From a checkpoint of a small transformer trained on Wikipedia: 16 layers, exclusive self-attention.
Each number is 500 + 40 x the weight over its row's rms, rounded and kept within 0 to 999. Layers, rows and columns count from 0. Numbers have three digits each. The size before them is the row's rms in percent of the matrix's.

# gate: layer 8 MLP gate, 512x128, rms 0.0914, rows 335-369, columns 0-127
# up: layer 8 MLP up, 512x128, rms 0.0788, rows 335-369, columns 0-127
# down: layer 8 MLP down (transposed), 512x128, rms 0.0787, rows 335-369, columns 0-127
gate335 094:513519521478548495498471496463510439427479483430472458448497629479477508509510479506501452484488590538462447527492459435458500432509473571540504499479476499618536499504450533511492558467517485504521446489514529521494530460502510531524474525471567549560486564493472504480416583474510498518510513516553470492492508535552574498564565477448453542530571473536573519431500440503458489452484
up335 098:510537574517449473515509545431524535428503478491412401489487536449551554519513517429536468518469485503549543478527469428518471523535492521522451533442580486516526464418535466547535543461511545504496506505551525488476477497495508463488479542457501546587499473513487476504469542500490463377591529523446532542552459536489443506499505506556482509527471461505580446475459486481509516429562
down335 095:519440528508550548467466443550474452512490563472500616494550490520480452514466510493527473539447525520473516473488451518515525510543554537530568531513525491426559537532511457524482437470500535506497536518438517506500521540472504556482410545439533503426497436530551512456449548473541546477457543492440538468522535491542533443492540523486521499510577527613476520511599433547517526457518
gate336 101:545538508522463508516471435469495475486456598530447420501479480540526431562467551547530467541485548464511509511511508544473541513516517539589455460489461526492521475461467510502543510495536538581509512445471517456444501571520513469502471513430465473493479513534506558531500564556447512551529495471609534478509499478496507584560519443500544473526555390524528572559495453546558503518514
up336 096:510484488468504447537522520481446540551442447478531471525513558439504524504532445521573463449512543423397516452571448465496518455505476532456516465498501508437518536515511491543460502537494486592490511535497437559553421530479578449464453478527547530496515490473583505487440512535536523437490522479489460464489469488518470454462564501467492451438497545431428499553477431543510467454462
down336 098:507501535512474516491557476469500422487520491536476492570546475557480485551490466474551529491557557483487458541496498596542525533497520481513546493562521520518480559432537440563560522467498550570566553476494582484498401494471521467504458502488571499432566434512557514572479584530449527551482480469490518473458496503539529546499484512494524502530514441521445530471508395525526536461451
gate337 087:479505553445477519469500471499495549500486515540486518590428453474520548479535585534496493550563454501530529476451512488550409480479579509482508443520467519502494524482544489476520535526503506528518507472510525498516461497511538559448495521440571511418452516460475488523390561434570525535544495476427528539502567532478466534472437572436539522457512460589574500471483517465508517562500
up337 090:524491547517468498484511461484467477518450462515434525520538525507424449442520554436546496503522502529537536579469459510460504494476557508556512541532455579556449484548531449518491563534530510561507526522451456500522515482473499435476454569432576481510489471493523445526536492483498533542452533532459512489478495526513552476632518483435530481485475595453454386492529501561509457517504
down337 095:508497500506577485508541437464483534509476526484475491449477452535536519419540503543506499446420476591507490487519465498466566525471446538440487536501515472528532561514587527591491487518574578540432482511476453483535538474490484511542536525460488500481587495511489491493508523483529505472444474512478496486406581506511518577497495413555544514435491532488506482523515586488520491580413
gate338 111:530510535530480489489515516447467517495491456528536417483476457474556531442544449464554515421458580546561504478494471530500451464475508534482509530446435514487441500465493495510499526591504548524587591466495552463433468565476562477523426559546493516501543484475471544505493545543578449514540491468600428508593503467452519500481508492521470497512513489447465541501564516531472539510499
up338 107:470466459503487517493496487450499506492456466519552482496459481514508506412531547447465552471507463524504431477447484481475470442568555531549535389449496496504483487503486514526447481501456470502521490504534466560459512515467405532541514552480497551456524412449477577435439570473489472488497545471560484564527499552510449522521493541454481526436473504451364499472516518519486547578493
down338 102:452448510580496508525504542496479492414533485484482440549537509462433450445529557528591442526483560549563464518502513507517514538544516559466458508457541444474615539519498511551602497495452558566457510549509489542511505513529547482451471521509515492546529578528510475527502470480462514544551575450489539495521581498531486465505462522549460489467482486481449565476434507475506479509439
gate339 097:454479508473500507488440516498516497517516452474535455471496489438436568459483536450497420492482463479514486482555437467501535526458484544511593573463497518533519606524449432511516524495457492570472569522500445493533537599507597516494489522438457467509506552444491415460512456470534510505484519483526527502444535594527491455547461441535493560475492442505488464512444467527550476520463
up339 097:460533445541494491553514455471479574420487475436524515435464413501514502561493450485536471500503577558475475500502555536511572585519457452438544507549510536472485498524478549514532462526445533550510515526475538422485514413541473479500467478495539573515508422491492491500480517454451538506441595474460566493523471525560558439528492507483562513541528513446502446483539473451543492502537
down339 097:524586552508503474543545479509546529452490556449530468543524527421526475494494543468456540475505457525493524534457511545511510551537555551454515482444500485460524494596596507517454492487546505429500506533505477527459575457536520458442492469557530515474514379514488539551521511482420449495557524464475496483497480580488535581477480464413454430479497496496555497456490577500495490483520
gate340 099:485544539466535490520539555587509461493524438529519489554484471532462461503498514520523508526496613465435498476480466546501512526546476494545521501481559498537501449492528474487491444549441416524471561466514467484496511542451491478505463448450490511554546533495535464453469485524549529405449513523537472491481480594535471386475522476507537553473531447474444578412428484501546517448531
up340 103:539539492509522506471532494489524471554562528469483510450485542557490550503489410518499509507479435431501465494474564515459470452491509513437476522482480522429521483468532529515561547507531510515489447523484533540509507521536505424439468467499523407512459538468503517453503509539528512501527545438408506495485564519523398494502441434507450486478591544519567452482389592560540501506555
down340 100:497450529463481546437483423520428522508522489553556537515473439429500473467493537516500397540514486579555596546568484496495528473483522489499487596508447556551496490540529532510526471491555555437528461526522538538538426469548502474564442506496532439498478470561521506542437487506487505498505517556500492539478503482549531461463486442463509547475571524462593495523538554481496532530453
gate341 111:545478528473506460468544555466462513466445462472498534517449484532561485490456565545551497477512564481443487520473443485505507505543535531527477433495491494529411496545488503522439478500587465490496495485522588491436546501522511435484465565518394523479448567541477469513536503457604590484472477567477524435509511578465533534481525467516459581502470451489511521478541484448478553489532
up341 103:492529520466529462472478513554524574488488467495490449525534445556522522500483535450459438473511527434503505468516404511532503504461513534506426451489440470537494496459480499542520503511567533464509538532512480473559557568525505510519525450503524494427488465478497414546498546550526510434383505478445526560524473520526570530585491521462456463424526515512504502465496502439565629511500
down341 103:547520517503403591490507485468482453582454487480542538536453488491474460434465537548477444524405467517564453534494475500510551541538459459486525533552474470548491453504508427485525533475538580584579458559495518501540523453441462489503448482542485515536483502528476497473468500502461527457459512539483443500507457437416498536582523519504540505533522445556532503440503452540536440505506
gate342 101:529541521492511465506511529462511514509526511489469512446524496531490414508505520476516467578523585458512517495512464513523569470493562553546388544515575495526540460523451450545496480553512461560513461438508527550465521535497467409546484490480585532456491538554554521460403495519497519579467526602496508446524477504516475504535564470494535527530520430534482591496506450506513501459449
up342 095:615486490487484535488493486502511591442508502480426495491446457486538485492524411408522509460495521505435501565573514523519553506481573528511472520449500530495507476520593486568551428528445526560479555531490451558501544520520522475491509439485528490427507542506451527559439497523448535546466508422482459494525555533499539526525566478544529511504525510505480446418461478521517505447541
down342 095:547483463437455452451515420487559463552499451492475498453535464490474462441480526488509529464490415480522558533525503490459593481498530473539467508456531497483473504472561501503561457476542466438445532485482503512456459549475565520437416435422493455503511418512448587537486447460498437541470484407538524487479541487529515410479501450486497495552455539501501508535500471529505447475539
gate343 109:499526506522475523559533499549498510427414489405469455441489495600486611460498459511513521580530528436525489482431521514470466501493469495471478507498523485433589542577469513493459490577520488535490443469488478455509481507538474515485535498470505551421466457485501531525519402451460456551510460571545516595506516502453527551554526451452513501540519470538487524520497516538494464489495
up343 100:476446475466458527475580478520581531511517483470502460536516525583502507549414506450510479500520422551523447530525467482529445501496511511496475478524481543518516513498384447454492535494486462528505480498487512446521516507518386513475488483447504533492488498494533467554520487415472488528500565467545515496525491451521487517518474407640553439524464550482511503460505506509518378445508
down343 098:542499528540516474532440452520490466429523513559567505451461446541506431454524467580570478521527496492517563440459511490461510503516483540508418484575505466527502527566542429553463509454462501501512483459488466534523469410424536511516501443501600486531478535402492478457481453449476510514485473502461535478528521493519531398524502530440488483538492568535502493581522447516487457511534
gate344 106:448423438512433523480526471408501490484476492522503466467554541507520505491464546472473430522501521494508449474506450588508466498545508548447489541503588463491455496548522462550530536533435458552480559432524501550560487531482510504541493537500453528456506512464497487537498545527527454521517387467520417481495497496598520518543471456525495508473509457572466547480449485598459527572495
up344 105:474503457505494498486524435500455453496479414489525542445491480509581522444529553514537484487453510466498494487481480523502477480476462494437525533438510559465495450497477487436608524498492453519464453473486424481502528501609518464523572575502499541560537511503515479511469424501466509509574531568504386572460493450549500536522469570508552513437562509487548512430552479479517495528519
down344 106:431500488467587536516528452460474470459473475579451543506476543576540467453511505479491523518501529508454460489496457483597543522472516585455423531435469503494528497520477533448554514514491506451500565576469500553481514524529390537425497537507466530456440470515501491455517526493498468555558498479476486484500539481564518559473440594535469477496484560536510533514540490505506506507607
gate345 093:442522523551601527558499497527463538398461554484522548465492427463513558490419442479483458504538517599550461482445469510455464560540474485493494530465515550473448501525456479497442460508463508557458485511523512513532524469557501546500547525421474529519490484610500523470562487452541521531458579564464552539538519533466509445519499506436534518557500521432476507521517489476530509510510
up345 099:523471470551513491559489494497459477474507476494535449449469554620444431510524471423509552550470529450501485505507522540501469496532458561499516584549554479562440471491543481460584465518586507481512449479517458543512560529473475516510474526487498563542454550514476500460471503502500490374435435502494539466485479573508500444507526545504551512574513478561476551468505477505463456448526
down345 097:513506492490546497546570464501504491606548447490446478511527551436481540497397470464487497482526444467446472498514543544512460532497511529475506416492513524526484461493475501496460502513380494567443517496512520467449448448483447508511481517468498483468531540510556469479494526448524555531605506470511549504452467502548551575513513588530388508515570496504479487515557532514572493461474
gate346 099:527521506594477506480463486429506532534451522510418424459529553574444431472482488513488484492611494514421408502504519496478489605513452523494450499441497512566466493499514496534482520472443547533487555500519536529486514551477534494584558520412469486506506534577529460532528456492535526526483426495528529502566452517516448525514523462512539501467499475459508498534482448556474501468569
up346 095:484493538538539526479426538499508485514503483480497557402481428508511478501504453488568508511468463536569545468498572488524476543444446482514422546423506567469495490460462507491506453424490595588526498499511525491493501535527435507454511537487493439472400505430543491473462548447543455453548492554517447537538545482544513551534477536551524514540486515518524587516493468430499548497505
down346 095:463461438483606449409512504478507511377505430463511473531452501459531534502649562485490491512434490494578428521559498474503496440507486510521497514477523513526439516539453554488477451540520550561539622426476447483509521444519493462500474466530473506499504532474507524476598486500468505558509507530515446494527498515526496511488509469474509484454513557510530525486533480498526500489470
gate347 094:493566543456522526523480520537507404444494454485461531473488499491524424589414497558531463502467561494498473546501457545521451494477521578572526554526482509464495513519435531503544473492453485553555503471532495473433497550458506468566492551437488526515482537509446405579500527502453497491518465572484505424505463530488477492552547514460501550473546477473535527489454508528572553497591
up347 097:465480565469424550475543458500524505562559388451474483522482496558478508513516534460499506573496544493531448435492502476512536430530527532518511579449518522526483422453528460570500508431545510448464492496490584427467493497465463532546543492482587534500464499540542533502468462513480562558516469521406518499492557523519541508468442485449429518565495479482529521534521515459528545521545
down347 097:548495484568506474454517488475482562488478511506527478513491567481478507419489540517503495458463434501497475490524583491447471497525449495478533519550477502571507504522476493497468484469475508448549481475427501470480513497515447515578514510389557471488412484450495610528511461504491459464382465435435530527547499462468581531486513524430504479513470544502494490552550463549486414427490
gate348 099:478506531461608507512527578437486496533472423506468503516506595504514539565412505479390582458507539490467511418504451523550489464530515507490465519468574524538511499542542485550489533517547513573540458472509488452549494524530534439455557482437458497492501468477477455520474573491456472523541503486429449521511514465515463509518490528510509480561497442508589501487517435479501502573467
up348 101:463457464490497465516519501566554478499453407497502474488481441510519426433490495489509447453474488487385515514464523497502466408494463498513471477550477467483492491546516591471433467454406488533412553460490452501572514483538493449462455510555499496446509441435519514543461560536511490518468521402437495446568506471545510499468481518515493424502467479459505474547480524528519466476546
down348 100:477464446492518415511516524514539528559513444575393503523492498519521529576457516469473539466499515546464490425547515501500508542496515473525487424489452462550473461481510521465519547477516524508497509459523500465501546507457563455474596594467431511506467472509537559498393469542468511485497502445493493517489520506565536487461478490570423429434496437483535510462501432472499532578549
gate349 086:553493519540521518487503499476477470562537450445557543533576522560452512545456483538533502495525488491563520479534489532445495496614470499440571583578483469450473491418461515470462456498477522514503510487513479523478492534528565505449449460446442534504500469461501537458501566448497487459460452417465519486465458610563512489486502469462528486477510499521509448478510563475508607528546
up349 095:587544506537506463497484545490467499491489532517554571474516521491480585564512542510492474469516568510480504539509494522503514517459524504525473440488561472454423546501418493429543542526469567521487541485478512411475562515516485528531586502518499437451456507495563512444459508539550461509532471524500497508494514491493516408476512576539465485591514449477511566498418510465524529515376
down349 094:495494539529422511499529532514433495479509529525504455475547539489457489479441469493536551520457482515512408443475482475458500545569479500483527554601479516456525504442489531498448527509580537488541477523445481470535595549558525485474451477545530485526463458550493466470508569464465489473489532412519480454524527596517570516498464528463558513471520517577477482497396520417529536511468
gate350 102:494504526477562480545514572509548450492498562511515469514551436486508570409450452486451498515484506498461519504553435502476498461508492500505507555500399472530517544511476527466469506509542519559464501473517523430407496522525450450437530467555525507424553469577490522567519483585532517545518439470478408579481491529471536491559487530490564510476527472444520479578496544537515519465454
up350 098:483465443489491520482473484465581453495487524467502499448451509536480505443476516417483499513402566525458485569545483531553509529492539551462438498545457473515564489451505467513456493493572491494537491499495494464495541515474525424463418450492415470473497480481444452447458486499472436454440501586497489523521504577511519496442417550439531533473523540446558502568458461477476526564520
down350 098:494543546449504547464471390505521463540501513574493562511507460413515506547514473485546506452535468516407461442513520491576466506433585557550480502504505585511484483500503523492534515510497578494510477485453511529476474459478413562482454516448459521483452535512527486502476499485571553451530498551486499446513564517504547474453514547439527471463512498456490465534482523394575456503539
gate351 104:547516513495570514558518526393497465508525467449503429493467524457488538477421590501481526494531530511569512482496491527519492417439471536475522521525499517456481502505464515502469454529450396506511440501500524482429550544603461473477491494520517515438500501508460448469562506516493472478579457501436521578510485452475486595516491549563555524493557524462459451438473464496478437514498
up351 109:524528460475534501447474556477473506447514491541515514413474443563475498512474535575446475478508516488505473469509490502486540474522541488451400442489530503516524468456487487539487578441500458474545491508519501572549423491412548543519538462507486583498529498397526481429460531532534406550483523511514545514512572526498533518450466474574473510469508503571478475456415494491550543509554
down351 108:460531507399492505478568474472504514503556493475500485521499530531539521504461507439486439461495500493545426498509484466543426495433529512566593478473581574491463456530537511561532466577454486468580533505518528383514474515476592519532467519498486451504550477491505473495464495463428487535539512561513474513515485507486482510518547591517584451480467499523536587497462511511461506517443
gate352 107:480436483507521560519505571456516512478539517433488495548527541465452460489519491419576543595578480465489431488557482462524451516514445536564499515494547541453486547501459550475435512561509455570519554471547531480499537491484498483535461474506528542494506513587428498507514499560432537567508523473520531497498480443446466521478499517460488459499433494461460551570415431547505505475464
up352 104:475505466529459485549465484509493494491513570461487485532444495430498459546488540504479544430500529436545446513508446520477464467559545498409472546389463509396482496467434484481513533464626520484506500492493523443497497501522555546518504446458552557540445492486510542562488421467475438484482540540486539452513510500500503546504515490510510529476492492568561466482539468471488429559417
down352 103:490494610544523457492450428531466547450544451484523479529558541551488480469524533505506523559462521444528475540490493478550517529571454504554488461532490568459544477479488525503478444512542492530533493424540479433491445538526488550624530477520581459489482453502525530522501477489452476472518639480535477487507539488437474460438544527516505529508494527514505508532524466445580471464545
gate353 107:504520516582490574524474465528517493554500515546539533459504528466531427487474480509422485433495523535447479467487509425549472526524547518569450501472532533477484492586513519505440490494539397547525524467519501499527475515438512559437483456478515445491520493494504489515488582482499508464526460573519422559508498554438556521573496491471524415510507420574596522482527497560518462491473
up353 109:515444515582489475524529535544505517503494555537525548459485499486558494441566490489475439484501519502459481494489542511530497490514538484544471457393519508491487508501555496497469470470559477477523445504459452500609488547527530477525500491567466399503511569493484482600538557535546541502538525533567466555424537502487538420536561420570500453480507471535458573501496488563521458486531
down353 102:508518476524449529563521470513566467527509462530548428454520471528502527541487607444551468523506449445456529486567532546498530490431430469558520526497510434487506511520488574525531511498483586485525394540528457519451543538457517487563523513543479487533482447496448466530516514501535478481531579474567586515505493426491415488541522484466514442474471529526524460544552486551555533508497
gate354 098:468512498487404522526510477520521625512548427567419502445533455457543492471525487468479522450529476504470500500476419533537575484479538570548516449478562538496484523576495476478532568505496468518516494428515535493537478470546520527468467501468528471521429489498498524516500543489456570550548410502433485477580515512483468510563491471524548505500483410515483497521466535477450484430561
up354 098:476564513464485507499522507503527552537499468463466532470460489528587431527475444506548567467465520468517488484547528486497441520527559463499474482502472517527590531501594498607429471468475517495531518423483492555499444457524478493524537572479470406514444460483554533430525553521511497513491517532554475486546524473472441452455556558460506508497527467482423544486541439553479577523542
down354 100:473519492508578513511477526491543523476469568457525590478482447483474445467448543460440531508460539510481521522466495515507468434545539542441511463507509433504525515415476492563478447494601550499490419512478456502560492483475473522505513498404452513462589459436504489431459533482490492410581482502515480518511412484522482497521453514464505464481525508432529554445529458526507575499474
gate355 110:555512563466457487514525454482409511537472469571461494535501528469469480400467507551504436484537475458462526463501464459525419518479525476516526512498561531481476478519459552568453488605553433588518445495537499468494468493573516512480481531485403549545484539489480496538452514443453508470544512474486504549499481409452507458529536504480487564475512530541455507491488495506528601554521
up355 106:486482484468475491525469498484448552468425526463485488464494564571484478482472460518453497427451508419509457523463528457522538584553513506472513530472509497472485510525568566489535485530459542472483539514514488517446494510468497520487508557504614603457469567549431551529481540507443386528467443527478532525492450519532532506500553528492507451498505472570524515465569596487479444493460
down355 106:572456479518472459502492574508505508516534504455458485449424482543450516498502518529475536498491534538562535538489480568508517473450536572504434497454552537415545497463458456495477479463586496481516529578577533445477495557464535495454475490588474514435496546596496551539488542578508452514503467531445540491534547501501561479501489504544453481529520457578510476469474592496510499460540
gate356 102:486518523496490508492536512463491491518502516485553406486521509504463456562516598506482471531576523450481436438537488519439508492506507511512400505518523427546387533509479463570546522487525509524511474477489491503530499494528487455524567479463406563447494475479485464521476536455449506534505534434507444536535559518450468448511470512416434534504548478550552491480398503542493524439559
up356 097:473540506485546457494497505516543540486501497466553481443461444532577465536476493581414474562496422509413552534448533551501517553539462405476538507526521547463463479495491431502477490496604434515476476501463532498554527460484505497493464514541494511554485550474477482580423544503491536504576461524501526553478454481468542435478538490502452411448469480491556485524508511473564553481510
down356 096:459509462462562474520554459489531491540468497535434577489498580508459523549508529500570473454509507479541508490530458594502413472505532536554517517450480511445545563458450513510532505500431488449475523499519490582482492514458550498545494435535448480582517478501522475412466463485569541455498563538459515475429508522541439545518512448522490490545524533491496516489616464441536482483539
gate357 101:450481472600476566478492480482486473486461532487491561566515527434404447517478523451510554457514475474532441516485509484492391408537524481494512437539547532428513530587513515460432509513510482528477522418454541555494520460512555492471517522432421479466488498483525564518518498571499513507542494559521501476485482532452494501489512432514508526462491469458577528482503500487503433407465
up357 101:429522421457558488493484425455512524495519501491543468460506541483488439545488469440499478516490459459468579436502460495523477565561522587507516454460504555505459505478536474572479494499449499470476484506501544488502485536501449509476452484510529595535484447528487502554533528468471422564534539369507460481500544554554528600468506484514467439472504448509514574522499475549497452549522
down357 099:530544473582569453525467482516569515466496518519565484519490530519474532478512518524521509519536523501439458545552464529571565498531508606549515528430544540503478505561464474604481472501505519558489493517576500471522477513541501521506470511522542486487514594511504504569457484453412487511579583502489458540574565519537524554489557522547517537413511502509504462461523498463532564533510
gate358 092:449464487508439565485465535533449483497491471447482531477433469541565513515484469479491529459500518526510532501485403545526519497518488513530488472478515462514495520535448515493450538474503555440518481440536494485461531511541449551462474561428441450531473543377552493496504465506492462425483438507461563531503530530479537488502489444553431518509536492450471590487558464441621492509428
up358 099:515493460486548483502520469473444519556476525579514440504552540521527489436481509506542487475526563511489539408540531466563457532495477430478382485473554596466479421520471440553533491503465530489513497501506439499479567510525508470523471535496497463516466483549495518478483543516519441510472565537535487480491458406554518468563449501488492565523496438454461482400571459505497450492451
down358 099:471498526555454500449546534453522538493476435409492620462413472554492466497536466511445564513564486436486471485463461453469499536486502457519474461451533482490480475528494443534450535486462557464521471446564533540456501493482527560524459527483475467482528531534525560516513495472520413512482476498527519545469493502434454448448509451413501511482492477483511473467585448385546492490492
gate359 111:487522471504525503575621509521484494434414473522500523442519460473507467560459539558496521458531540449486479473464512559465487528488541562509510431536455529522490508619489441509429510472482540501495503425457438481564520541519505495509525463481443456576572465470521472491496493580534512462497442492575448438542502549490491444492455509502526431500500491508459497515448456502498528430534
up359 095:539480500444530533541509501464429438562500473491469484534488584480568494527545526475569473494526436527497504533471487514509523472549462458417519467481526579516503536476462515481478513448515546536509530448468482512529488566607538450468527517607524536520503507518543529548465495564506505546493573513516507455438487515559454501413537463463524517582508548484509529463479554522431569557549
down359 098:451530529499421530466477484479512488472513526505481437519504436480513503445588551483473543468418503466483504469500506493472496481353464523484508532488522436507422453541551432483521503502487488501426576518524492499483556452476521520500504514468488446450496511496452468558501419542516489457509447508483480565446476501467514523572542411505494442458511482549412428488498476509535435439458
gate360 099:483548476561499588536493496473541520444476519508501399449496533559514442508474510495493466526497544453556435469463493529508502531471514533574518469461466512424491541478499491592503524523524532548517469482504481537462544484553498466486494490438497472524497483442541506499563542501470495518544493523541446432474502560541457429569518418546439529485485449547489486449425397580559487491444
up360 096:520529480487489532494478471517530531534489457442552496481417489455458575608472567454562464481543474466421491432492504482491469570499461515481446506504525492536530515477514531499457456501418453505508426524466511519568501505488503477471505468505460492426566563470451466466458521546438496510471578535461460463534441566481465480456469510485561478512571472537530482556498426529454463497416
down360 098:548568469499453538447587567543417503482508460485500473477495494495541507533531488482511484502510595471467541434532507551487466490520522557539538609548480580532533491478536504517498515540521547535505503463454523546458595455495447467465511501418482531455577519463532477518581541525527501463527446502473482465534502434558463426528481513509495541517448449480555520535530443461474500437488
gate361 103:477498473458499546543471528470506514493495526483511488568532415472508531436511539477490537543531465547517443502448457460509481443485549543559472417497473453448474542458508531529536471535489504521533475476544533517509479434491466486599488471433502497397571533435465473498515521526571536505477500480498513439503509572472522587526539539466551458446533470459483592481447529537558506450588
up361 098:616380512430547452547478503439473455499456429521467488523467561488448547430458552475511537551518494505467518457504458557523546496534497497500471531482586463464516430499515523501493454512438471567509512484455536492483423512502502489531483416497544563541495554445518455452475495511519505482422522533517475498472534538480533485455521475496469522483436479551515597513534461545531450465500
down361 097:420395530498476517518458508500494540479575509489533508472534490473505461490535559427381492528506493468491511440491476454483476520446526485482485482539517439429481461538517491524484532501531474460495539468449544505547483461489443519516509522507505513447490565458498593461530508435620462477509517498489520436505493538398534515530507539425477499472528536401482535510545482557466476491581
gate362 099:515520480483512500499482547455535524413516525394452506482601541478492539449533526584480467477471537521462496517468470548511516526504494476433493468505454540512431488528405510553504489509603557505454460503562520466426536500476529481525455461503492588496510503509500513426480543545559514536494443511513539539508470462550470508444459528570525485463551478518528452589476462492474504492596
up362 102:520448502494455430504553468440512489475508518539568501475516481556539482491504512564551544579482524527458461523548505493489469532537485521562535547563497488434494428460458487505491490506487537538556519494516436517609574581406578448472459536433436556505516442507467506485493532556491516503449527481506523449538421521500523458483451459499437468517456521457449459476573518485460499529510
down362 101:486599510556418537469462524569545489491489472521548469470485537501523458459509503483563506458481494535495502582510532517466476447540493455480533588541508485566523505533573486483425398522506459561508495440484484541486517447412490494469526454551578504482580529442466457488489493478486488451495524519541508450498506488471522536564516526493503515436473628458472546459539521513492476491551
gate363 098:482526465540479543519478546449521522466498513545461554513528486542499480500492501499481594462527499533489488545463519560499509504527522540500529462457478513513566478609515571542492493507466486499573536437502491543469513517482553565492475497399533520491574486511509530473550534446506500547458547470493481428547468593550519471467454485496467476523538541389418428513430502495567572511562
up363 101:536572486499549492447517456579473494513464520596539495469426561397486497587477516487531451548517525476561499543438498478521503526489496534543489458491533509516573480518516435482515582522513513533409493501514534504524469543532497499471499434488495536536442477569480519486423512446497514517489441473409480515430506452532547553431505443477480449471502491521511495452476573485487420472475
down363 098:516529464520482528490534541478564522503508472568441549516490562448462497394511509487475483486533434529484475518507488535499510522391425430492565502482509559461486560461466435518494560523599464453532548551509544510506535498525478481497545539501502486504449504497532446488523538414490530462461523617491499508472522541443512535495485572511485498457555458470426468511496548525522495453590
gate364 099:508451561485492483511465512482492549518504482515413457508521513478422456526512485518501485446445493521388458536541465559412487450476475490460522489470518535461503532552495506591468422452522486494471439502525557453508468497521543565550525542454489503478516544521380545504471540468439475527452552480526519509498531425505494518496431532566500567510532465425556526524486513528456425466514
up364 101:462477482499465475533465408401455451482485523484444494528573390485463505492428614491563471552495535494502529499472451500528430548488438551491446472516468500543525428550493546521389465488474509504508470548491470455536515507468468495500597522513501533542484572471542472520487445491488516483478468571565517509442498520471518446539509467503549524456460492467508539460483459467486526486515
down364 102:494529489593512536516577507497500562490385488416450503475469462459518466466539481494506531523525526500536510424593563512524552562526517490525471470463525518555564447487527533543471538518519525491547515470456486476554479520579522459482516514436482521464513503452514517407537423542480512455536486537525498450476491484463593484462473530428488493469495453419484435559474462532506449470485
gate365 096:546449476495549466456568511444482538441479473511461520550457395455521447475472506494550503514486519508425521546485540488528463494466496581485482454493526530512549464555401481525483444488550518576492524501573500515549566551499489527546444470462440582538583468524508495472466471453463512492503529447486451475509504548483559516573479487523479439509468519512553517548390486453509512517534
up365 093:525489533518420502501507493540466489528502529508523526524570476463446489508572560457483478522558552555480520499423491495480519501451471404468482455483515425495510431565542461556450489526554509468509460534542464463464491488530540499560452571481509538507506510492487482620499422434484494480378495509513537451483430406527460456498492517445495506503486502486486486521450413457539485495522
down365 095:459501547495466507430541485512576472458450507437455467514484464441507468424467527474511553526491532534538461487559522556488460482502488522604540435466495523498516486538491485536513492488444542491476486516504559569431470491509571466459543473569513511475522491450483479483412485484523505473474506569466511503429598497474439480511631506493498478462534467474480540510620479465487509543474
gate366 105:596465569493508552555528535518538547450500495465507489481480498506532514446564525465520481506638561473436439528565472580513473471499491513487504520478448582490505509560517459498446531516470515568460472467527515491561486471483514594486561486451422511491539452471473501548482484580517510530478544511526505553546480544487565506492481503526505488422419520467498504475472403505491487461498
up366 105:446448500552505458491496495464535513464507477460528495504518583523509532520486499534447446367506492478563499455496448566513472501548546475466415488595566486479511540569522597548486505491424548524483462486472470496591502493501438514522502432497515534486496530425511477485468628492555504484459498515479514504434487463533458498516513552492494515484479460561452543529475519447533542517492
down366 106:577493433516521548558532575459473473503522428477482533481515496523554519462462406440560485437509494466560501542514569583424434490552506513450508579541501527474473524471502554494515503495492569499481508502469572498564463513439503543523492478493492485479496474476517463482448489554527488492504479479537500517481493461509520573550519466479468505374488411513466449486446562430527554466508
gate367 093:502458450455422515502496436438487515491572561564516463483540505530492460462425490579519480472491461562547456486551538407531423445430542496514472521429558536513537510494477501597507511500467525535389512468511549510460533484462445490478508458562450496523521489516461517487418549528476494463470454472499528555473561491543466560520529471489510545480524444517497505521490535518510519501413
up367 093:524489556485404419550539446486571461494465445617469551518520539433501448553494495570520546510507492472486519528548491503458513424498517515577511531513496516469450450504404517482483483464515476559481524490453507451461490566484464470461506477466447541442528548460462440501482530433462484433509509532569496447519459475476495516483486525476514468530546550450551509435497568503476561464482
down367 097:544510498474531523528479527497495489490444490524510572537516583469513519468553463447554513534678468479516525497505480425473487497436469551477544508479555488547472505554470532510484554470469536484463500497522462441508463492515510510504469505524531470574545506485488452576479432468493541472522474577502552546508508501596445507427550567557484481457441523575485509560494504443535500490484
gate368 102:522546521486479603511538504435444473471521456494611499550557499481512500539441553484571543397498473521500580499450503470553527516525554623510531512487523505532397541511517460459455516498491415551478509465536527428499530545472538584494511439456512498455487497542488521477501502477527490439508499503508479539537438463514536520556448520437467470466468515467472501478523483499486458469513
up368 103:442469475583551505456508489498442503487444512472503517510446515440485602484495456546525503535511463544541500561488463472506537529540446518451461496548493552539476467428493524510477497488496425497541476503494475465552528506521488475450483543485616512498547477462573522513483448404516438488485499505476519480499454552531494452515483506413481496373592490503543452471558472484466515428466
down368 101:496430587578520466516518478550433503464476435516400482558500417484492471484545509476456527499501598474472466456542490512539518550534432510494494521533542472526548533598535461572510536486538506493461487565572556583510546480509531536530496486552456489439461493502471451528473492454448524519495469517494512540489532445454478506421492465475438547474498487558497527414532494526498496536480
gate369 100:504510507502522546485525513574501581459538538499478468536498513528463549512555450493526419512570406482533495458450499443496501511554416472466518491503539474511457476561543422498451524498455498459517498447485454539508546530522487468466486507453488492548465504502533494501521565498524509478429490431526526547489529469517513556562404381534523519479542476450471497539475476554457413426570
up369 101:457555506497447519515517535443456534476452601499482540581511554436472489543440421462492510440478429510587513521498532554514516513512500500492430508485471492450502472518446478555487530490537476492527490494449511535538526542458491536514479515558503524510474497604475551477436498548524465606517592507429529550564518464464449467519457514526499448498456582480486449494477522504490547487441
down369 103:462441391586458549528546521501540501486564427531500561493463548509545512498482531455451468515517465503478481544466486606442484435469487516538534412476543522447536488544480580582513474521441520470512481502493480477424508514539473464533510432478532549557538499511516518491569502387488526469481530510548519481444502468525491447464521480497530541484458506572511529472460472454483537505461